Weights of a small transformer language model.
Size: MLP 320 GELU, 7.98M parameters.
Each number is 200 + 30 x the weight over its row's rms, rounded and kept within 0 to 999. Layers, rows and columns count from 0. The size before them is the row's rms in percent of the matrix's.

# layer 15 MLP up, 320x160, rms 0.256, rows 48-57, columns 0-159
096,183,199,256,180,190,229,216,192,231,219,182,175,235,163,205,154,216,218,255,220,230,182,205,222,178,259,197,189,253,156,238,185,209,211,245,153,179,234,206,202,173,234,232,216,199,233,210,214,240,134,198,185,208,205,179,211,203,249,263,175,165,271,149,164,194,183,198,207,163,187,235,165,202,167,208,169,222,262,218,165,213,228,222,197,224,166,160,190,189,168,169,168,205,134,198,212,218,170,169,178,201,192,216,209,210,206,222,194,193,192,199,180,126,174,163,194,158,183,231,196,187,198,297,129,218,231,189,177,272,147,199,184,182,195,187,221,182,197,231,204,162,227,223,197,183,191,228,218,155,139,183,188,196,184,186,236,158,218,206,199
097,199,232,185,175,174,224,214,185,226,261,159,214,211,227,219,199,183,179,223,193,245,199,189,173,160,218,222,210,235,179,226,224,161,201,202,156,197,213,211,207,242,198,225,239,223,210,184,164,224,161,177,194,216,241,173,218,148,252,199,198,141,229,162,159,232,206,233,228,275,207,157,181,283,177,148,193,202,161,199,228,201,255,191,149,189,171,219,181,138,204,144,186,203,214,192,204,196,208,223,117,212,207,197,219,197,239,229,156,199,174,201,220,140,146,218,191,151,229,214,203,156,217,193,233,209,202,186,211,237,198,206,193,160,223,175,225,191,172,202,249,214,156,158,165,226,177,177,215,221,242,254,221,227,270,193,183,200,233,214,166
102,251,246,200,233,202,153,220,177,210,267,197,188,258,204,243,223,206,213,230,196,173,186,192,154,238,153,162,275,167,217,148,196,262,194,249,174,230,195,187,207,157,208,227,219,164,162,230,203,184,231,214,196,204,198,173,208,135,230,224,204,194,149,242,213,186,154,183,219,195,220,207,222,268,186,193,179,195,207,208,206,204,185,236,242,174,224,200,185,190,176,163,238,151,210,160,199,151,176,240,210,168,198,207,192,207,248,198,189,258,233,208,261,229,157,213,192,194,234,188,210,184,199,174,151,253,179,169,226,172,199,247,167,196,205,226,231,267,195,175,191,219,203,155,172,192,230,190,169,194,134,198,190,169,210,187,248,145,192,193,207
102,197,187,171,198,187,208,219,218,269,203,210,210,249,223,198,223,163,188,209,173,234,213,189,183,251,186,205,233,177,140,163,175,200,208,176,183,174,179,185,233,233,199,239,256,232,187,210,229,218,208,201,187,231,180,169,201,178,249,225,252,196,240,212,179,214,227,169,173,186,175,203,185,189,187,245,234,232,261,219,205,202,189,175,231,182,165,193,126,177,167,196,212,192,194,201,189,241,183,230,180,197,193,196,188,225,240,210,204,143,134,181,187,216,180,180,199,200,204,263,239,190,235,214,258,244,192,227,179,220,137,153,190,202,160,239,240,198,284,207,148,150,196,219,245,209,222,149,157,248,218,217,154,140,182,162,221,194,197,217,146
097,237,246,174,169,214,212,232,219,190,195,238,174,172,219,221,199,267,236,178,204,197,200,179,223,150,314,153,227,219,223,199,229,192,168,207,163,211,216,198,213,201,230,120,235,180,224,225,212,210,203,241,176,178,124,173,189,235,199,179,198,215,213,190,206,216,199,193,207,159,145,203,184,192,220,215,236,176,148,172,196,213,157,158,215,188,192,253,152,138,197,203,235,204,221,229,177,159,203,200,160,167,190,201,157,211,229,165,218,221,208,171,211,267,198,196,212,230,183,157,186,201,207,227,227,222,211,205,244,200,172,119,231,240,248,166,203,200,195,154,180,231,208,202,197,275,243,220,239,194,181,191,212,171,202,194,172,184,217,165,224
113,186,238,138,232,224,222,211,206,250,218,207,227,223,140,210,211,160,210,162,180,203,221,173,234,192,217,202,231,263,225,204,183,187,219,239,188,206,204,189,257,176,161,270,195,205,188,200,214,169,246,193,151,227,219,177,176,196,198,206,191,286,227,223,199,190,245,194,220,176,198,136,228,200,213,176,153,235,198,218,223,180,163,256,151,205,220,215,104,224,187,208,201,205,164,219,188,217,202,215,186,229,234,142,164,114,211,230,221,162,169,242,185,185,242,209,207,208,207,167,191,234,148,200,177,201,185,207,212,179,208,201,208,191,209,198,209,161,209,237,232,198,243,153,217,196,196,237,217,205,134,197,227,163,244,167,187,208,169,225,144
101,134,178,200,170,200,159,193,219,214,163,220,232,210,210,188,234,150,193,147,196,251,265,202,212,203,220,222,165,180,141,255,166,221,234,196,206,205,216,195,207,196,245,192,244,252,240,207,176,193,169,232,140,179,193,180,188,252,184,254,190,181,187,149,203,227,223,195,175,200,197,194,197,244,148,168,149,241,172,195,245,202,186,167,203,221,210,174,182,178,190,191,222,276,219,153,279,212,242,234,175,237,150,182,222,221,221,242,235,238,178,271,200,244,193,255,161,172,217,190,178,188,198,191,217,180,190,197,196,193,222,167,249,186,224,231,243,219,192,189,226,201,164,185,222,216,211,216,172,147,257,200,193,197,215,213,201,191,164,178,197
089,190,226,129,142,192,222,211,252,236,187,188,208,229,170,228,201,194,206,225,184,208,213,212,190,203,217,217,245,187,188,172,185,212,198,190,184,224,202,247,249,247,210,245,170,158,203,169,176,213,163,175,207,196,162,152,165,257,255,209,198,179,177,220,232,200,201,197,183,171,195,211,241,148,126,187,192,217,157,229,202,232,188,197,178,220,180,218,222,196,213,219,212,185,168,226,261,211,235,188,190,205,190,172,183,189,166,174,204,174,194,173,241,170,231,140,165,171,238,123,273,182,224,185,232,169,230,230,189,275,184,194,284,253,217,220,159,152,229,253,222,192,198,204,224,209,181,229,194,175,214,187,214,144,184,246,199,172,175,202,198
090,271,235,187,201,212,181,224,168,185,176,169,188,200,212,223,206,157,182,241,160,250,173,236,229,208,192,168,138,162,182,215,220,177,156,186,222,161,220,190,189,203,240,202,226,200,216,205,260,200,161,239,213,147,166,206,233,206,201,185,234,194,196,153,151,239,233,201,196,179,199,147,180,192,172,221,208,232,175,198,177,211,173,208,235,187,184,177,205,189,184,183,256,158,247,223,212,231,221,252,212,233,171,258,248,220,241,191,186,170,180,182,175,203,226,209,218,141,182,250,177,145,215,199,176,209,174,206,193,149,182,235,164,221,262,198,227,218,225,208,223,191,198,229,171,142,244,155,186,206,226,209,207,186,249,236,232,180,147,283,166
091,240,195,177,205,217,196,250,218,230,161,214,216,200,153,175,155,202,179,165,181,204,211,187,205,267,252,205,157,204,195,282,214,182,243,179,179,199,223,245,192,209,218,200,182,253,251,175,161,167,172,183,247,184,198,161,218,203,208,185,196,192,258,209,229,169,126,183,176,230,185,171,193,218,167,284,182,220,192,149,228,192,196,148,177,148,272,212,178,183,204,210,178,182,141,185,234,165,222,223,188,215,198,244,192,177,246,250,171,234,218,169,198,192,241,169,220,174,245,245,198,209,201,208,185,157,164,181,171,191,152,219,201,190,215,260,166,127,222,227,157,172,160,205,201,208,172,201,217,215,211,202,208,215,215,208,198,229,217,215,208
# layer 15 MLP down (transposed), 320x160, rms 0.138, rows 48-57, columns 0-159
100,202,192,156,237,212,267,144,179,185,224,236,191,246,213,251,222,220,194,235,218,177,189,222,193,248,127,223,212,227,222,242,161,230,171,205,243,210,186,217,262,255,141,197,209,190,176,176,213,226,195,214,144,163,169,192,228,172,221,177,189,205,180,180,219,207,247,217,211,213,204,207,184,231,247,193,184,229,177,162,217,150,168,139,228,179,210,169,229,193,254,223,161,202,195,196,163,219,180,221,142,185,214,188,169,179,204,213,199,206,167,183,201,197,214,179,191,173,166,263,218,168,268,209,180,188,163,149,211,186,208,189,212,229,185,167,177,222,214,179,178,185,255,166,211,235,236,170,214,206,235,165,172,157,164,243,188,270,139,218,214
103,219,163,147,207,225,220,221,235,165,223,259,240,231,158,233,154,239,175,234,208,202,234,172,206,209,151,215,233,162,194,141,161,228,172,152,264,223,237,188,210,230,223,210,221,154,192,189,225,174,213,214,204,182,147,242,197,250,222,164,208,243,179,189,203,178,200,190,187,191,179,220,161,204,212,214,207,244,178,220,228,210,168,228,175,237,210,163,171,211,180,205,184,231,246,235,232,174,162,169,249,173,142,207,200,204,166,144,212,199,218,208,219,254,241,187,210,161,172,171,184,214,267,210,171,196,129,187,166,163,215,229,203,206,133,151,155,172,180,165,203,184,216,230,253,192,213,221,196,198,179,170,194,179,205,186,259,209,228,211,229
096,225,185,191,198,207,159,249,193,222,204,203,184,188,188,224,244,210,213,257,198,170,208,201,199,204,152,153,223,196,184,195,236,187,181,235,236,241,217,193,220,156,188,252,242,159,202,188,237,233,161,181,233,228,215,184,221,216,153,200,203,222,190,187,226,212,249,149,204,144,148,225,230,175,206,263,237,250,170,183,199,220,194,191,159,176,234,110,159,195,164,155,181,179,138,190,246,191,217,214,225,172,196,226,241,246,168,162,220,180,203,191,192,164,202,142,211,240,169,139,235,226,246,185,226,230,163,230,212,183,243,198,203,151,213,175,167,193,250,172,172,136,233,191,201,188,184,212,190,189,206,204,242,207,158,213,181,242,232,209,208
096,205,161,225,204,205,192,271,247,256,153,223,170,216,232,177,223,215,186,205,169,230,239,200,204,186,235,182,200,238,210,229,216,200,213,149,209,156,172,223,215,182,217,210,185,244,260,193,200,256,194,159,176,149,270,176,226,227,202,201,207,155,202,223,197,176,213,190,198,221,163,205,208,209,198,201,191,205,217,228,196,132,214,260,199,152,164,189,143,204,139,179,202,184,228,233,196,181,146,132,221,208,174,200,222,221,172,153,212,150,236,201,159,249,179,213,111,218,174,250,194,200,206,196,177,203,205,226,151,229,178,245,220,194,169,198,201,241,181,215,275,158,186,166,201,223,226,194,200,214,236,201,164,171,210,184,183,228,184,224,160
100,161,177,169,224,199,193,163,193,159,201,175,258,214,234,176,243,182,221,179,169,186,185,204,202,189,149,230,216,200,205,207,175,190,205,187,246,166,203,255,247,229,206,190,169,209,188,156,184,233,197,183,213,243,187,224,234,177,233,197,192,267,217,216,196,232,239,204,194,184,191,161,177,174,171,186,212,158,204,244,224,216,163,213,157,201,220,218,267,240,186,183,225,176,145,223,218,215,190,230,172,207,200,184,161,192,269,178,201,188,191,193,198,184,242,210,153,261,213,202,227,202,208,207,202,219,186,210,224,185,179,203,206,181,178,147,233,202,178,224,232,204,98,307,221,127,196,225,138,224,180,165,141,238,192,233,184,218,201,212,158
109,199,203,188,228,205,258,192,231,220,222,235,227,174,193,207,261,208,231,253,196,223,199,162,190,189,150,188,195,211,214,211,215,234,274,235,184,202,202,180,257,214,181,208,165,181,206,157,207,135,207,207,221,183,192,169,172,163,166,216,239,256,204,226,220,210,210,142,233,170,169,203,188,145,195,214,194,209,201,225,175,206,155,218,123,167,238,194,208,182,201,185,186,256,200,186,220,172,190,196,163,186,152,251,164,132,221,197,182,108,216,213,216,204,290,224,226,207,185,183,242,200,171,219,167,157,180,195,162,203,145,198,256,160,222,184,166,192,213,183,256,173,194,204,225,183,209,235,179,200,249,229,208,176,245,191,213,206,203,191,197
101,247,171,207,192,233,134,163,184,231,150,222,258,211,206,234,204,176,233,182,185,167,151,169,212,232,199,186,227,260,210,200,213,185,180,177,176,238,206,290,160,249,188,245,200,217,223,205,251,181,229,210,212,183,229,222,257,197,190,178,224,194,151,258,205,206,178,224,164,237,218,163,181,178,199,234,233,250,241,171,159,182,177,190,184,173,193,199,203,167,188,213,240,160,177,229,193,236,236,197,166,221,248,172,138,204,200,185,198,195,164,232,168,210,236,191,202,164,222,197,241,213,172,163,238,167,188,208,214,219,184,188,217,207,167,161,131,217,132,209,165,155,134,167,190,201,210,203,197,247,194,177,193,195,179,246,202,215,246,218,194
090,193,182,217,252,113,222,199,153,145,215,181,181,192,171,247,261,155,178,194,186,193,204,215,219,204,172,180,216,185,226,210,208,186,178,211,212,230,224,164,172,212,194,181,202,162,158,218,215,209,192,256,186,139,249,209,233,201,190,227,233,202,183,195,174,214,236,178,162,160,263,195,183,171,200,172,240,171,234,188,209,235,220,261,180,135,173,242,212,233,218,218,176,231,212,194,214,198,182,193,202,206,235,181,178,230,161,206,175,228,218,249,171,190,202,227,263,158,227,180,190,216,222,206,250,171,166,191,155,178,241,226,191,163,228,292,189,250,214,157,222,209,179,175,259,234,169,198,234,200,200,207,175,177,137,195,188,176,186,183,156
083,250,189,197,206,172,210,178,171,191,207,204,174,153,194,206,183,173,175,195,210,179,208,236,160,228,193,139,158,143,192,180,155,183,153,187,227,178,198,167,186,215,172,203,267,123,171,219,232,242,274,208,184,242,175,237,185,188,185,185,205,177,206,152,197,235,239,218,222,220,176,184,220,181,178,231,161,248,162,171,166,198,190,209,232,212,164,254,201,224,230,187,197,185,223,204,215,208,181,275,238,256,180,255,207,213,187,256,216,236,194,188,222,198,242,214,199,196,200,206,247,190,168,239,267,226,232,208,197,213,151,158,161,225,189,170,207,204,230,226,170,194,178,176,188,215,180,216,199,258,181,207,175,146,233,186,242,149,214,218,138
095,178,226,184,194,192,167,219,180,171,188,199,238,183,178,173,226,154,182,229,221,213,222,175,187,196,235,244,146,230,199,218,173,226,226,239,236,205,219,210,132,152,229,182,174,191,147,228,181,200,221,215,145,157,183,204,237,188,158,219,213,167,201,170,245,239,253,189,207,162,232,222,174,178,249,181,183,211,234,237,187,148,178,202,180,174,154,196,171,268,206,194,232,192,245,205,204,245,183,165,245,226,230,167,143,199,201,208,195,202,222,185,229,139,181,204,201,189,239,182,157,205,256,269,172,240,205,171,208,179,179,212,226,183,217,237,257,131,194,225,199,171,237,224,151,170,203,159,200,196,242,237,220,168,193,192,234,175,251,170,197